config.toml
norm = "rmsnorm"
schedule = "wsd"
decay_shape = "exp"
final_lr_fraction = 0.0
dataset = "wikipedia_en"
Each number is 128 + 24 x the weight over its row's rms, rounded and kept within 0 to 255. Layers, rows and columns count from 0. Numbers have three digits each. The size before them is the row's rms in percent of the matrix's.

# k: layer 2 attention key, 448x224, rms 0.08, rows 355-447, columns 32-63
# q: layer 2 attention query, 448x224, rms 0.0801, rows 356-447, columns 32-63
# v: layer 2 attention value, 448x224, rms 0.0627, rows 320-407, columns 32-63
# o: layer 2 attention output (transposed), 448x224, rms 0.039, rows 320-406, columns 32-63
k355 098:113157118123164085129170146159137114077154146158167096118148173124123168130075106125144078163145
q356 094:136132139112082122143139153114149101130098118125105101119115087106075104113135141152093104135128
k356 090:159167137135112093129130103134100164127108142132140132148122115089141076104144078143148097163096
q357 103:105131161134121139152129166105122174136136152132167125173146139097117136124122094135128106133157
k357 083:146149150127163097142120114082143167115153132119103114086123110164125104111084128094132097153160
q358 095:125178086108138143138160134145190076144104118150072127151102096096129092098124164094150138121135
k358 081:139109133129149152153090124116119154133170141159199124111139146097117115054135125112140144165150
q359 094:104156114156152106146116132163117169159136130111155131169125154152132122130126066105192149114107
k359 089:137098129108124107119141161075165062142098111119065127078135139126128130121159132137092125113117
q360 087:101139092141136105116113126081116160108102135121128139097163108092183116130134118106097131155142
k360 087:116146105140115105156148125180099170105147166153152114160113114113149168141120133103129129159141
q361 087:184100146163148100144094163138099144114123091113122168134150130139166122168112122145137073118087
k361 076:154114145128120131128113100134136102131109143118102126122118085118155106150166118133113139110094
q362 090:143145075129110084141076091148101112154108116087101157110125133124118107140137162150082105129099
k362 088:150129117160130120169133142170110148195098136119112128149171157128116148097124126110178110150044
q363 099:138179144101131099121122097097160113121089156106127077092120117137118177130093162140103112133141
k363 088:130132144132143096156077142157143160098093126132144127147162158145127119130088114114148149116094
q364 089:112114132158143130125166159145175084098160113153100105149125163130125088125102083157115134128129
k364 095:134164107125143167124118143123123118087169149164118127149112110144117168152115129154150063166169
q365 097:103093115134116133105148119111142113146137102127114094145117126178105119139121089129160158124133
k365 092:111133129114113155101122127097137065144139136111093124133134081114135095145177144167119114103133
q366 101:189154128134102143132105108120137111149073115086101097101127079137118169167130188127150171122130
k366 083:153129119133151104120129131157141149112106140156154124141158184168124085094158135138118128084101
q367 090:141135107146143135118110090126183133159142115141130165122095160147156116145094122121123130111139
k367 092:153175164119113105126101099138076169134141172119120087106168146154126094113125098101140121118074
q368 087:119136189139130057161066130116104164176103121114147163143147126111121112121111144109105125103160
k368 084:125188181115140137153146096135129135134173114095150101153151147132149166128096169154115126126123
q369 089:144138128134110136149140128120131134091133122112112135128108101160095151152137107156141135145131
k369 094:120151113131122133092121183149121112111075125136116107180115096104154134148141103101117111149108
q370 096:167116118113128152154063117181127119119052127121143115133118100155085119146113097133109116107105
k370 099:149138111151137099148154099129156119089143110125136071109176169120128128094120150095144123139131
q371 094:135072142120145138112156155141129167103150140089131121114116129147193110128128085103154121129114
k371 093:161093150120160165122143093100145115138119111159141133153094167098102167151114115156146164137076
q372 084:138131138149115124103168136141105138129140126153113098136140128103149176135153143112127164124133
k372 089:104114157109116093112123163125116109145117110100108121130087119113161145106132112143126097158149
q373 088:118165151131078117132095128141094110132108135136141149135142122145113189121167135154138110161129
k373 091:132129116140100118138148139149124176112162116138138098109149115189135141147135141146116125085115
q374 090:122172120111137158164065138115149111118125096089125121092138168125106111142111123145089109157153
k374 092:114133120111085162152073087140132099129143137115147107124164135108146118135100178133104163096138
q375 096:121145084134135152096139133104145149107097185118143116139125137128123096106131119154128156123118
k375 100:145090118113185100096136117110161096130122144155075129091102124107109145090109137141129105185110
q376 089:141164062135085117111148115144092121127097129086109101188146131134112155139141125099133124136091
k376 096:139112102154135107133103131116149115142122125147140140187122149105122147104127135140150128116121
q377 075:142113121143120120121108113123138147072109137131123133118123096089100167141128108101145110143143
k377 086:132110115119122115136076139181095120107165122127117113157113146112120111136128123109118173122150
q378 081:152090156183152139150163146129070105138102175112101119124138143166114159155115125123127125117143
k378 092:142145082126117107126153105147123137099118160131117133099132142148115152141104130092128117145090
q379 098:112131150116153142118141123096131131153115154108159106100143076142135180133116103136150157130186
k379 097:137094126117112089157125102126130153159120095124120110111093161154133132142117141133081146124124
q380 087:163152117125105136091116137117124116173071132135118126152145103126128163104109145097131149165086
k380 097:135113118095107068097092174122154119134084075131100149178142099113172076147154129169109156096122
q381 087:129083150130163107111119102131160151121182113141152121111167165108121102179065127097141148095133
k381 093:134144167142166142090109120131098075112130154137151106127150194125155106113123102155112106143129
q382 091:157123169106136167100147150138161148098149124175133121111138095146139123148109142142145122161129
k382 099:123147127111154118142087138152118115103102163127111129149124114180156125110130139180068109073165
q383 089:133148087113098153174101101131135116118151156138127173116073148124086130115132155145083142131101
k383 098:120164093130110080143126129158095117096110123114100117154156093147124156104098147119085151088154
v320 081:096140120154097129112138160135117118122137146154114122082124144143134116115170093132114107132144
o320 082:154168118136148128152119105106136123130128101134116165148143133119135109127132187116140121114117
v321 082:133114114123077113122104158112081110146128127136126126111104095149117130163160111190127131139110
o321 096:121128168082143080100153099132133138162146165121088118166064130124146146141138139115114155118144
v322 082:124127186131109177126182111105096135146138127153152155104108150155140128136102161119157130101126
o322 084:081130131146132131164142145150142054095133140079105148133122122090142102149098123098085124145166
v323 083:165109085128119122109156133152119120120161133136122135117153116110141153098128110120122144158133
o323 086:125150128147143134144109101087084107124105125104136137121109144153137153112104168124146125070105
v324 081:112120112142149113131164127140129103116152106084155137132142118120101137112125124167111157095104
o324 086:117117139122128126118123120128108121124165129111119086135139084105139135114115128142087148137130
v325 086:131163112119097160097121094134140119084124072128133154080139153199159120133071170098126138144149
o325 082:127111114129128146180166108147176123126126123131122158131166165084147123157138120108127139160120
v326 086:134116098129113127136125132106150078106123110143145089148096121098158146083111088154112133117139
o326 079:128140116123127168170115093145084142131123150141095205099122121132138178135138118143127141144132
v327 088:190156143126127104147128127122124111157112042106165119135165094146144146097144180149122127144069
o327 088:098110150125135130165206143111123138099104126120185161110113132130146163131131126152132184138117
v328 094:110135105143129103122145171116131120158122159116094084158164100092132133100152167161121130138092
o328 087:123139130131144121112119147143141086082150159103174107126122141151117127112134131139144137148129
v329 091:173114122132100119141127139123158119113149111132130111151133163097103080151144146126171127125088
o329 097:089120114124174152117126131130063097113126155077108139107122102173149159129147118084142144109129
v330 088:141130115116155150092152139157162149127126139084150086153096122133161123163138184128131111120082
o330 089:095166134106112120123147108108073091097121080157123148117150103097145133101094135137116136146124
v331 087:143176146100106113121106146149115112153161132117140136141146148115146137103152149183126144106112
o331 095:107081131076102117110143126119167110116142140138115067114145131112131148125152119129109130171165
v332 078:139117158136152085146143125143132126100135102129138096084119154146167123103127160095155135099118
o332 078:108092097127111145118129167109143091120117129113092138150134116159157123143138102163110126114111
v333 094:130074114111113139121156107138089113137115163111155147098133121149104172164105098159144116107137
o333 090:116146127147154136110130146118120144155133149122153171111134113104122165135154141107095182146142
v334 089:110165133127125141125141113120136149111097146131154122130129158110079095154121131081161168107149
o334 096:133126131142129143127124121133126153113140096100137122133115116101143085105097130122153115143132
v335 095:120143140130170100130130155116125114104107151177141112162172125155118112084179143172162139107097
o335 078:146099137147114136139092145104142146152140117117141132077135142131107147125164096110131136155150
v336 089:103085137102149149122107172120114153110130146136089103109108143120148139177128151144080109125127
o336 093:136140131146133144099096124111170120185115138145118149144144133126114083153158147115129104132140
v337 095:158131153135115087090128125137102147122156108137129120192105127127075131163113130120159157119117
o337 095:163070149110148150130107159146136137098122158107137121099123144176169129111126123148140058125122
v338 078:089140086130095122091130096149110181128101086117085059144099169111092141126146137117119129154080
o338 081:155135118112115144137129171101137128116111154175143093112146127159124148148164107152109109135139
v339 089:121127130197164123130120149122180166127133161095130120141154146137146141169145115119140131128097
o339 089:151127101128131132118126146124115137138101155121091101130096128149150103118116122135160094105088
v340 087:136108123182159116123156169126097089124111133145120143133147146170125127092158086149135122142111
o340 087:133123143107118110107082104118135164133134147111092121134131091073090126112123136125093146125137
v341 090:148143157130116127130103138096135116147120119164160143117132167099130082108081130137135142118186
o341 082:110098110137155139125185126143132154118129119157140158100154142132160152133168136125132102174074
v342 085:137146083128148126120171121126162103120144137178129098149127103153115141156142148153153119165102
o342 092:133161135133128154113153141146070148121109088115141135100120158103167175109157170113136124102098
v343 088:170104092109162088115102143115114114141162127126170113130154121081151159152182169141118133133096
o343 085:099153131073106148107172073117115152121087158124112159133119122164063158083111150120185129164113
v344 086:164106141144131147135104087151126080170130115156074116146176157140145144153099130131120166106123
o344 083:147085139134130127141159124113156113101085104070155138138090120127126079125141097136096120111106
v345 087:156129111148131150133145136139142097081109089120119169170136140165130118121099170142140090153098
o345 085:167084181136111121165090113158132134142146146105073144138133132114068114140085063094111198101138
v346 084:133097125137148120159151104121116107207131077140135159173114117145092146162142130115114132106150
o346 094:144117152147156163158079118129126102120128109099150168089135154152138092090101103100124115153169
v347 082:155154144138116082151118140116149070120095115104147135114129081125140140132149105126153118082114
o347 082:101173131119158137128130089118111119130139082134143150115096130145128103117140125117146168125132
v348 083:121138112117136085103138150120186163109149132147115134126122106131083144101125083117161082129112
o348 085:124144139117143150088134095178121126113128124152103137123103104124131134148109149116105127126156
v349 089:152150164112142121122100139118119100138119098168179106124122172143158133117112144119144166138131
o349 090:114097172088125107123154089162143103118176124161054137166124084128122129119151109081122129141087
v350 090:101114124136148145167143131138131144132105103135135124154151164158124160112155119139125100131144
o350 086:111131105125112135141120114166133098118160116158113113074112160113111131124141127135136131120162
v351 078:137103128135149132132145140099141131123123167146090143121152128102153082070193136119138116154150
o351 083:124138116152125133102161127113149127100126160107126144148112099121104102125120158123121130102165
v352 085:113121106163163118125176162119147096112129112150094106126145170139111132096126158107172147167104
o352 086:140122136132139120151078137180127144097123134100115133135055165165122106114171125131082138102123
v353 087:142150123104127085106181151104159146139098142146101117126133123145126124117140098168116094169169
o353 088:164140112150140156143088112150127120144088172087174122111134139109080112139144183130119130148134
v354 089:106137164129129142086109115180158170076104148130103131113159150154125076121063130106148119145096
o354 092:115144089125145130139185115102106082107106134151114113147153164109103154187106114102134118149122
v355 089:151132159129120137133155128126138110148132082099124109109132104101147173161104144073127124125121
o355 094:132129109104093144168058140146140118123124135108155120134145158136105103123124124130130136133121
v356 086:127142150160125132151134133124127099147119140099164099128136119162145151107149145100091119104128
o356 087:148147124125155110118104136168113144122159120127165141084154132106160143085135123135170157123064
v357 081:117135138124194108156173137172126142118103138115157090144155116163156151134132133111127162134189
o357 077:140156163134109129148111113142136129129155134157165115129120136109135147109138160114140120142134
v358 089:131115148172133095147147120153109104114143146124114149141132116123092134148128104094114137106100
o358 092:132106119088129151133150158125143126122070181073147133122104093126144142145138117151142130136123
v359 091:133126143122150133113155159105125088115153128173101124137154114106080141149122133109119127126119
o359 109:128101148171133159132085137117128165137098134131134164086175169116188117109144135150129153104144
v360 086:145150105120144108142073110129145142110138110105114132110116137104119162154081112055147150141049
o360 090:102121139151131136141124122146113154157095122162102099181111110162150123127118106165161080131147
v361 088:144122109097135114090164105133121188155148101142113126118063174112192111135119139115110129126141
o361 085:091139100153140140162123122106164118094113166159139118169158121124096087133101127124143094139084
v362 083:171128100134141089125106162106121129129156160112151176115110114080148100153140113172150147164136
o362 088:110109136115125128149099129142119121159092122135118143129096126137122143114092164109128094148106
v363 083:142102114110134123110120149088129103133134129126159094142147121111135120206151094118132113191148
o363 095:136099143130099115114084083167131124143122131183087128109118130117127161088140171108134124145169
v364 087:127130109098133107123132110146137116108160120104133113118169158127110143140134145152128101120117
o364 086:117103139163137186144143150123107109119079128135115135143120128147127136132114133127125206144121
v365 088:146140122121131167129126133113138168171081164121122155134125142099101140158179136112175111166140
o365 083:122125140107099123139125135134048113102156116119155108129121099164115155150148104108098101113117
v366 084:083130085148130111126092116082128157184156160134085110162137137093172140086144132169094104128147
o366 090:139160136121090132152186100156135142102122118147113161126120149115145092139151139115159091123134
v367 087:138126120125140106138141147078109090134100084156138103121130128120148146091119138143140125113128
o367 086:144132149154161129172131096174107103107139133136118130129125134122107076100163156112090117148142
v368 082:153101102084109147143151069089140130121164140132100111104132103153149124120116120156143144143145
o368 075:121146084150119140148127167130130100098140085096151155154128137111146146171104129135123153129138
v369 093:141142134157107136144140149135130140102115158116142145090147104132150088107128091155152127134176
o369 092:097162096115146106186147100130074113159173122104133124129131164111100163147104157081132129140106
v370 082:144162143095140148112092132116157137146133135143145137079162159112104094142152147140121108125137
o370 086:090110112105071120094075123138107134118145122079140119178099173148107144117162092108134139122092
v371 084:133153143122115146137136130147100120130106095127110135137136118118111091099131096129144152130086
o371 081:124134103106101132178089129129152141095109119099150130145114164123118182133143103165114110124122
v372 083:121098141134128143146147149152122148122160139128113166131116109101089147168195123121168127106092
o372 080:111133145123115129151087154141145128127116158096156107096092130144117091112109149141116124168143
v373 082:120152151120121178127142097118114105152096166127090142135109096130150128092133175131133095105165
o373 084:137140152141112107117103095139118133160130118141175112129188124122097122160127090068121126152157
v374 088:141091088153121163098095151072139077088128097102132110137156124176141105123162133145144113147096
o374 081:138179138125127117109144102171086135125139107151119174074106157097141187135155151126118146087196
v375 092:143102120151104088125156129163094144116141092157141139111154125150130168122100139126132107156130
o375 087:134078105146161161148173148112115142103106163121137133136087147137129132125148157141147125119142
v376 079:145160134076129130148097109123124146169146105115110081122137126090158131142126157143092116106094
o376 082:103144131142142114133189091100116150124123086185106144132128148120156137121118100099149138137133
v377 081:125115089102115144144122128154122162091142119108130150101082117122155110111099149140124098138170
o377 077:136128150126105132158117142118116151185121145117122108170175111137115119142103148155098150162144
v378 090:122142132122104103111105120109120111103132134119149125161147141160171165126163122114096136134115
o378 089:123127113125157131128126108113176128091145098150121116172128084082113138123170163170166170130119
v379 089:153128131146148087128189132147153115132132148109114129113156144123170136133127157124127145129110
o379 087:095127108135115107141156128110117112133124169107148110136180122149098163143119128126180126138118
v380 084:102150125106100152140115110137143175110156128140088133118133103134135157165087110106100126125184
o380 078:124153114145136151159073098165146116122097152163157108140138143115089108128163136133113104134096
v381 079:132101135162128132118157132085160133073123182159145117127117106146155141158113134136132126124121
o381 082:149180106127114146138115144143125134156177107095118142137135187103130112135108146105131156102132
v382 081:131124167116160136112139093113120103117092144132110155129093113139131134116119100095160153083081
o382 077:096144101135132098072141134155137144148103110141151162154106114157110106140173124158141133150124
v383 083:102133156119112108145136129148136135138134124122157132155100143132182170101106120160131100100120
o383 084:114113124100138163160135107143145123107122112137090105094150167114150101159141147093106155146157
q384 107:141146126135132105134183117115163143124127108098168125116158135116129113137134170120092138145112
k384 114:134160128124121132112120049129116133130159178126143083143101133109127146101150124122137164102126
q385 105:134194177115142108113141087129118164127123139137136121091164173111161158159150142170167154103133
k385 095:144141099162144105123112109139178157115135147165088120154078110154105096112144061102152099155141
q386 124:138143159111111115123143119132174187137144107116151132129157155123124115153182116126092122092142
k386 107:139153121127094088153106048103109148128112167160140139161109157099079151068101138131111118134124
q387 096:127116128153138104111102154135101068142079157170127146134099099116125128096140117114137132139145
k387 106:117139143139168157096155172119167151088141116100103080146136115169154113115117139145151078138124
q388 094:117142149116136139144145102090140157154135159064118084116157125063137160150108146164152122122083
k388 091:150164123136068093104102088136094158147147110137123142115093149128128091146130091109141149105112
q389 105:124167098110106099161164079109127156153158149103153149130154140142177139105167151199152148123112
k389 101:130124140114130072164095070112086146138117141162139123152084135116071130143088142113096152107115
q390 100:138129115157155109141106156115120075133123130126118135157117078085121074128138116115128145133138
k390 095:143146111132082158127124111130159113185121142157155109094145108132131144118097094106126123136098
q391 100:126105151169151085136066175143109064104098123172124142158096093105123108110127092130093127143166
k391 105:141115105099114180130183182136152129154138117150101126098118056155136124156145096132130118133131
q392 099:110120123115117140138141154141142148141114136161138158139082167151114146119110094137135123142087
k392 096:103105121151130084102139155109125131103187105124131132128113135140177126143152162141165139104122
q393 105:136194119104093130143158092147120161145141116087153104135154154118122154135140138132097149099130
k393 099:142122158105141123155129048144098123103111143130131114197134147126102136088156134122135108124140
q394 101:118098107127123195112146124156147114126099142122131112101141083097158118163119127102163125157150
k394 106:131138097114091146111126136149140159130082109095147121143151107108127093151139091125109099100126
q395 108:130100114161132153117115143127146096091147133124134127154114115142155086145158098115178101134138
k395 102:137101118139134126098124184118157180126052113127156080125141132153141117127125153156108054126128
q396 104:122144115133118166113111087107144187133129163098121152080144144111129130136136153121102119116137
k396 096:137155141130078136156123070141139141153113160119165119112135118115096148144119134122131142114091
q397 109:120179123143095110161158122073122154134151136070155141158132136147128154140135128166125159098098
k397 101:130124136157137109130077128129112133083087132118133096165088155134110122110131160093106123131127
q398 126:138126083163129184106164108127158166136132179090144141138133102091155168120124152108127149093124
k398 109:120114158098128138138106114152167125122119194131108145143130152153068083124179154112140124132146
q399 131:123130081109102172101140091110119155144085151121135125089154119105122122120111141076107132115117
k399 096:150161154093092111166128096125165139169130120124145120140149163134108155117132100122175139099144
q400 091:147146092138118131171160136095054141112120102134108108129171139130124148130096112189144116141120
k400 092:149147116124110124141123124170099108139137172124135162135100139147149106095101144170078157109102
q401 109:139162137138140125169084108139139158165173147115124123137104139135174150109154119140117138098152
k401 100:115098138080111150149131081146089151131140128095151185104126129110119103158098132133140131122124
q402 104:114101148109104135115166111099109113099114125147136135099121136131100072143111110111156168145148
k402 098:138136123180080097115126087103100157134092115158147084182113159152145151129133114132123128134141
q403 093:130103138141146128111108132076098167131106133134126104088171097117100095160125113111137094143140
k403 098:140173136139074136135092152121139136100152108101148088144142145078142109119154123141063127136138
q404 094:140109116165148136088156153103102109103106130140110073116106156106090120134119105134129101098143
k404 102:108118101183074118112094163099110122146124153134143135146099110169124107086152112122100144140128
q405 096:115120092134081124136193121097160143155141123103132130160094144154099155133103132116149125125143
k405 098:083144115129136127105146108154115163127106125153104138127117132155133138116140128111177132079125
q406 096:132147129126129177135127141102145135162101129154094132142145122102095098148125152139158075113110
k406 103:144149146119143143134185138141157134158109156104124073141119095118160109122145108132104089146156
q407 099:093165122184105147137132153069177072130101098106137144126087095118083157111114136092135137099107
k407 113:137126120112108126136166137133143184166123098128108108139121117132096104158080127159176130129122
q408 102:128079115116136169123128164084120154137096118143141112123171113099127166068133108133145131095113
k408 109:134177111153082166151135161133137176145163100120143146151100123118127113139061133144104142116119
q409 090:137116143147122149093176139123124087120162075133125095148113161122138155118139128110105172119100
k409 111:123091106112111113114114123172131138122108152150089105144119127186074104129127162118140126143122
q410 096:131156137153103142157094151112107112151113116151124121133164122096110104117121132170130092133105
k410 092:119124117112098122108078153124121152114105127130117085148123174136120133106103112133097135133126
q411 094:139122072113109144157129155088099156149135130100092087142156103121152135088121133177133109120095
k411 098:136164077122148174117121143156119110135135157096150149089085132123151112083143153143076171111143
q412 094:115104135154153104157115108161163119118184141119119148122114125137165147119149104189130125147108
k412 090:120136115090126175118121128133134095094152152126115153114163133109143120181092177124132131120113
q413 090:132131120116123113132054121139126140127111136113097101137120123121120074124172089157129083120117
k413 093:182161117126143108160147096154101123193112142151132111112130071170106126107098121168118145113131
q414 097:128155177121123110135109144127178108113175116143146165129091146144139132129140165129077096075132
k414 096:125073155110126121098103136149154108136143100137093109102147146117103109156128149123169150129140
q415 105:125128112139110131153096111160116065083128123125151124087137110122136079116122116124114123137143
k415 107:136124111136151134127123104106127119145142128123176126118133107094113152105108148149126150140118
q416 113:142054087135134136106091124158132099116108130131143149115121116149131119135142107102086146133136
k416 104:125164150095133118157128126118129124106132101135095108118131176148103112106110183144082106143111
q417 101:117134157111103123106140124117146207132150098109120121120158154107119168141127128138142123125117
k417 109:138101135116129128135087045101109130134151170105120124106125131092096126096102081127119167122126
q418 095:139090098166131136121133174145128098131127113166127166134081120171122142116090115123077118125115
k418 100:134122142132138142138133141124152116121108118132109116150147180115121116122134174133123118146116
q419 111:115148121127127121110139078102146156164176129095128108119135141116171174156167160166136168104127
k419 096:145080127086145129154102088150114108095195151090099118149139126140105101136091108173145147154104
q420 104:121190101130110150099141070125115162126163087107110135128160132072165126107147136130098142114130
k420 102:139135108110104130150111083119130126163084175123160147120130150095078151071104146137102113140136
q421 100:157128150105147158146129137118153088130139097088146134122139143122132117135121154132145127147132
k421 093:085170108112114118117170068106092126124099121184167122170101161084125135105125148120114117102150
q422 102:143115112165095158113097134161146117097114110121129147141100093127130128115126123107115166137164
k422 103:119086128076154146141146147114141127120121148129137128144122096166114118105172107132123086156131
q423 105:135096148152118087141121123148122112122115131153135154167064115138098127122126143145110130136139
k423 093:124098129145176100128130152125119098130133151122139164107091122163124103132133136145137123169148
q424 095:126143121145108161091158123123163102143124139105113077113159139106129116171105152120151103112117
k424 092:141155125160155136100120108120112145125083163134131104161116123115114123078145104092113081110128
q425 109:128165134134113076142142127127106097136129161139124137130101139165144150103106150174140117116129
k425 112:091088121116126124128099143138105115104158101119145141133098132108141086097138128112083178118146
q426 101:111086136126126117112102167122113085155096123169097146095111102107130141073116147123088114158131
k426 086:125116140125137167145128172139164123126177110124118121093133098138121128110161126137139124142117
q427 102:126050109117118120122157152122096167131101168112146097094126123105121114159163099100112097130152
k427 107:131152103124130137091150078146155136160108140121120119139108099142097131099134114120124123093114
q428 112:163191152154076092122146088103136099127144109133130126147139105115097121130157150141134159122160
k428 100:123122099124147162152120121116123120175135157146137136154118132120115126140122151118118111144132
q429 100:097107087160151160130090123131115139141102168141126149102100134153140105135134134118146088102133
k429 111:160138132097115184153146154132150131151129108132178125085130087124124117107131114119128137125132
q430 098:130154130126069069149078131108062106137117136177111145117145162183131098096128114132142107119128
k430 107:135143072128145105128156108117128121135108132159162141108129080123141152130083146135135103089095
q431 104:152217146159104106152150134080102093156105098093117157166164145157088165137126145150128135122118
k431 104:119141107136121116143175130161095123121099122148120097146110138142164125094128120134110146119101
q432 114:102154144146152056143123154113123094102112072133162127146132131176103126141147133118114137091096
k432 083:135106117129100157145146127130105119074156100138108099147137160139125117157120133156126161165116
q433 085:139135170154136183102091103172174086140128151131132166150110110157104123135163143124138108128179
k433 095:118125139093153132132162102152132112211145122124105146155162104112116129146105149098163103138102
q434 104:112174124114163107139155152109112103119152092113121140118116127115138138160147111101127117137122
k434 104:136087125088092138176158122138122115129134107120135092150146136111106105146146109122100123158153
q435 102:132136126114108126118151116065092118140089082155123116120157130160120113145096110133151141134102
k435 092:112126122129087096139176131120099124109079130123120092150096157149136139105143104142106122106122
q436 107:118116121147120122133143133074079111127126108117152129128133132149094102116129170094112106098142
k436 103:085131117143095153117079178124108143121131082101151096122124127153105125139128125130099170132196
q437 095:119113131134110113115176127136127104100119120148153084137114133120133121149133099072137188163152
k437 101:106142137147100089126107112114129139086118079164111139154129129141103133145111119121107111140100
q438 102:134129097172144160096145148110144107159094092108122138127145148111094136104135137152105126071090
k438 105:130139140150117177126137188153149140109132177125116089147118134148109075105154139111134118130139
q439 079:154145120146157129113140112103130159095177113149088107090135134142127129141106108150154131137124
k439 097:131115138132154165137149168121158081097157116090132117097170143058158097111156132122083079134156
q440 090:119149161136173103130097137115175137110145108133154141121114157111139122143150153108076133091151
k440 095:153139134127127139123130138154151082106174099142129149122127130089129102143098134117134109153136
q441 099:074066099101127124147158170117151126116129114117133124091107160134140141118106108116170146117095
k441 105:102119142140089128129133177096163138082137086144100136091105129089139121132082114120119137127162
q442 089:136127170156122123106145103103131113079145137167096086112125163144104117134152116090160153097138
k442 095:154096110130094135105113123123140119101125103127132112134133111140147129130139109138080125166136
q443 101:127157152161114165089105173120141111130051142110134137143133110148063123129146125107123110069095
k443 115:135126121155100122135156118166134164159114143142134108132100127144112119109127121116153139084097
q444 085:096139156122144155120103125117168111121133120110126110145142133092124075178165091139112092132148
k444 096:169142133092143168119141127151181118106183116138149107145155110099146126153086121107157092147134
q445 105:155169144174108126131133090115108068101151125158118100118131138105097092117138110113148121130172
k445 110:166096086126123098128134093125085124106103115136151150140100117147115143120163127163082096146129
q446 108:090144098127126139146114151165170140130152143090133127168108108116126166100147137137105148123106
k446 102:138173117093142155121149081161160123120152136154121143119162141110141102117130131116139139093088
q447 092:168123097114114143096178138120129095092119091141091119101108114125100098116089151142126145133117
k447 095:111126104183101110106082153129099130134103155157152111158111142131131122120174113144124136107140
v384 087:138116125088136163149132139166089124121126125122147075145155150152139091129089121115114126107102
o384 085:104093163148121102154149125135127110139140121082132103110146119114062148141134147153106121131119
v385 097:175115112128084167097177122126102114125067119133116130103088153138108125137120086110146134150138
o385 089:115080144179088121162158096122125100117143096145190145149128124133130097111072170123135134118077
v386 100:120172152107141062118116130171139135117146117117147124147145134175146129105157116156134130117113
o386 103:137103119130128144139132145096128106140149157128085147129097084104102120131084112112134081116103
v387 092:130117168168133123155126143149151123142100112120166139139146083171134114136131122112096131159175
o387 084:125141114080159128136123074143148139133138112151076124121180154128133124151209098142145156120156
v388 086:129141109170113142117166128107146121156140168130128163148091088118120161102069156124110099111150
o388 078:118189125136115137129094135129147141113127087116124143160150125111119144139151149154106099122122
v389 097:135160114146101116106128156093105105125130141114086136119134152150140132117132147130117116127112
o389 098:087103136154126139132093116114089126167126123114129189111119142093152102141142099088123160133168
v390 094:134138133099127102087118152124134135137098126098142103150139143112117111117108088154092115102095
o390 089:127071125097165148169109122135086085131144155136126142162066152119130132166140112078109150126169
v391 090:104138118165155117135163119140115170125119114106132127118050100085107173145088165130148125114103
o391 088:157145164141133124168104145112124096129114126116102160118135114153104132102124124136147152189140
v392 092:127111145111116113139175156117154106131090128138143141170107127107141142174105144126102135134103
o392 089:127195166122153172144069112121105124131153177129136153092154122126138133107103160114088137134117
v393 098:134140115120140149110125175128146103095112154105110108140115116098124146140155129143142118143164
o393 099:072105129136097137137104125100124177100130129132084134146095132088146125143121106101129128122139
v394 086:109119121121131150152094148148117165089143102155104093117146113104108111107112179115130139175096
o394 091:113144137154151105117125108111100122153069093094093135162105121176107109140103137143171114097081
v395 090:130130123107104171094124113121141120172119127139117109128125161146132134158137117117164121121190
o395 085:136150123148160097157140154097095131103158125123177152116134154119143156134125134146136104110095
v396 101:123151152148161140098163138163121126114142161149144147133111094124108151129079106116110135165119
o396 092:132132124119114116161101087120131116136130102136112144157118109122139136111158150124144123156125
v397 089:118153084119162106116159136120161170078124167124133116130107103188117107143115116089119137144113
o397 088:142132144122078151114134133161092135140113138153165113122098087084134171124108155119126131111108
v398 091:131109128101150159126135157172186127078129151134162120146128124129119129147120116101135129136148
o398 089:106204150134121147105151117086118132121143148117125135157131108127136131099178136127118127113104
v399 099:130155152099120111159124112139136179094111102084177143141132137114113106143114095173133151116137
o399 092:124156119113154122127139160091142130168112136128146153154119133155094143182154152098160100120100
v400 101:130150111166110103107124162162134116103083134194131119109118143118152173161162114115141157122128
o400 097:124126129134135140119137065146155142156123121119061114146135150098131093128108120139125120133109
v401 094:130126145131155097116159110099129103144156127103152152155121145117110110094132121151115092143117
o401 083:149101143145126109143107128105167151138113151158175132144140141154160102165146131139119103092148
v402 097:147151120092152115129096117149154174140105103128142061152143150130150116121148156163131137094112
o402 089:142093069160139131100136132153111142104138189111143145133096093111099134151141183090126137130132
v403 093:092122160132095125110134128090139113141132119131132199132111133117136131116126155114147157122142
o403 083:164123087130126120120124127158139107130156103127140090122128106149146101144115106095103132112150
v404 080:119085158120118141142126081135135157147157146141155139149132182099124122138088172142168118095132
o404 076:124112140132118131087105199129157145110122135126085128077138106140132142138199128112093140146131
v405 104:152146164121086105168128107163130080097113111118174124135129095093153121148119148140113179099165
o405 094:121139123119138118101123157101146137129186128140136134171106159189109096172150128155148076107117
v406 089:139123157133144125110087141172151193151158111139085149126142130174115130138113105133108086119160
o406 081:127116099111135156106138154118155128106118145121141115078143129094106105083129138125101123160177
v407 094:140104163162131154122098165109133138102132150109100108072143143104137133156158101180184136138144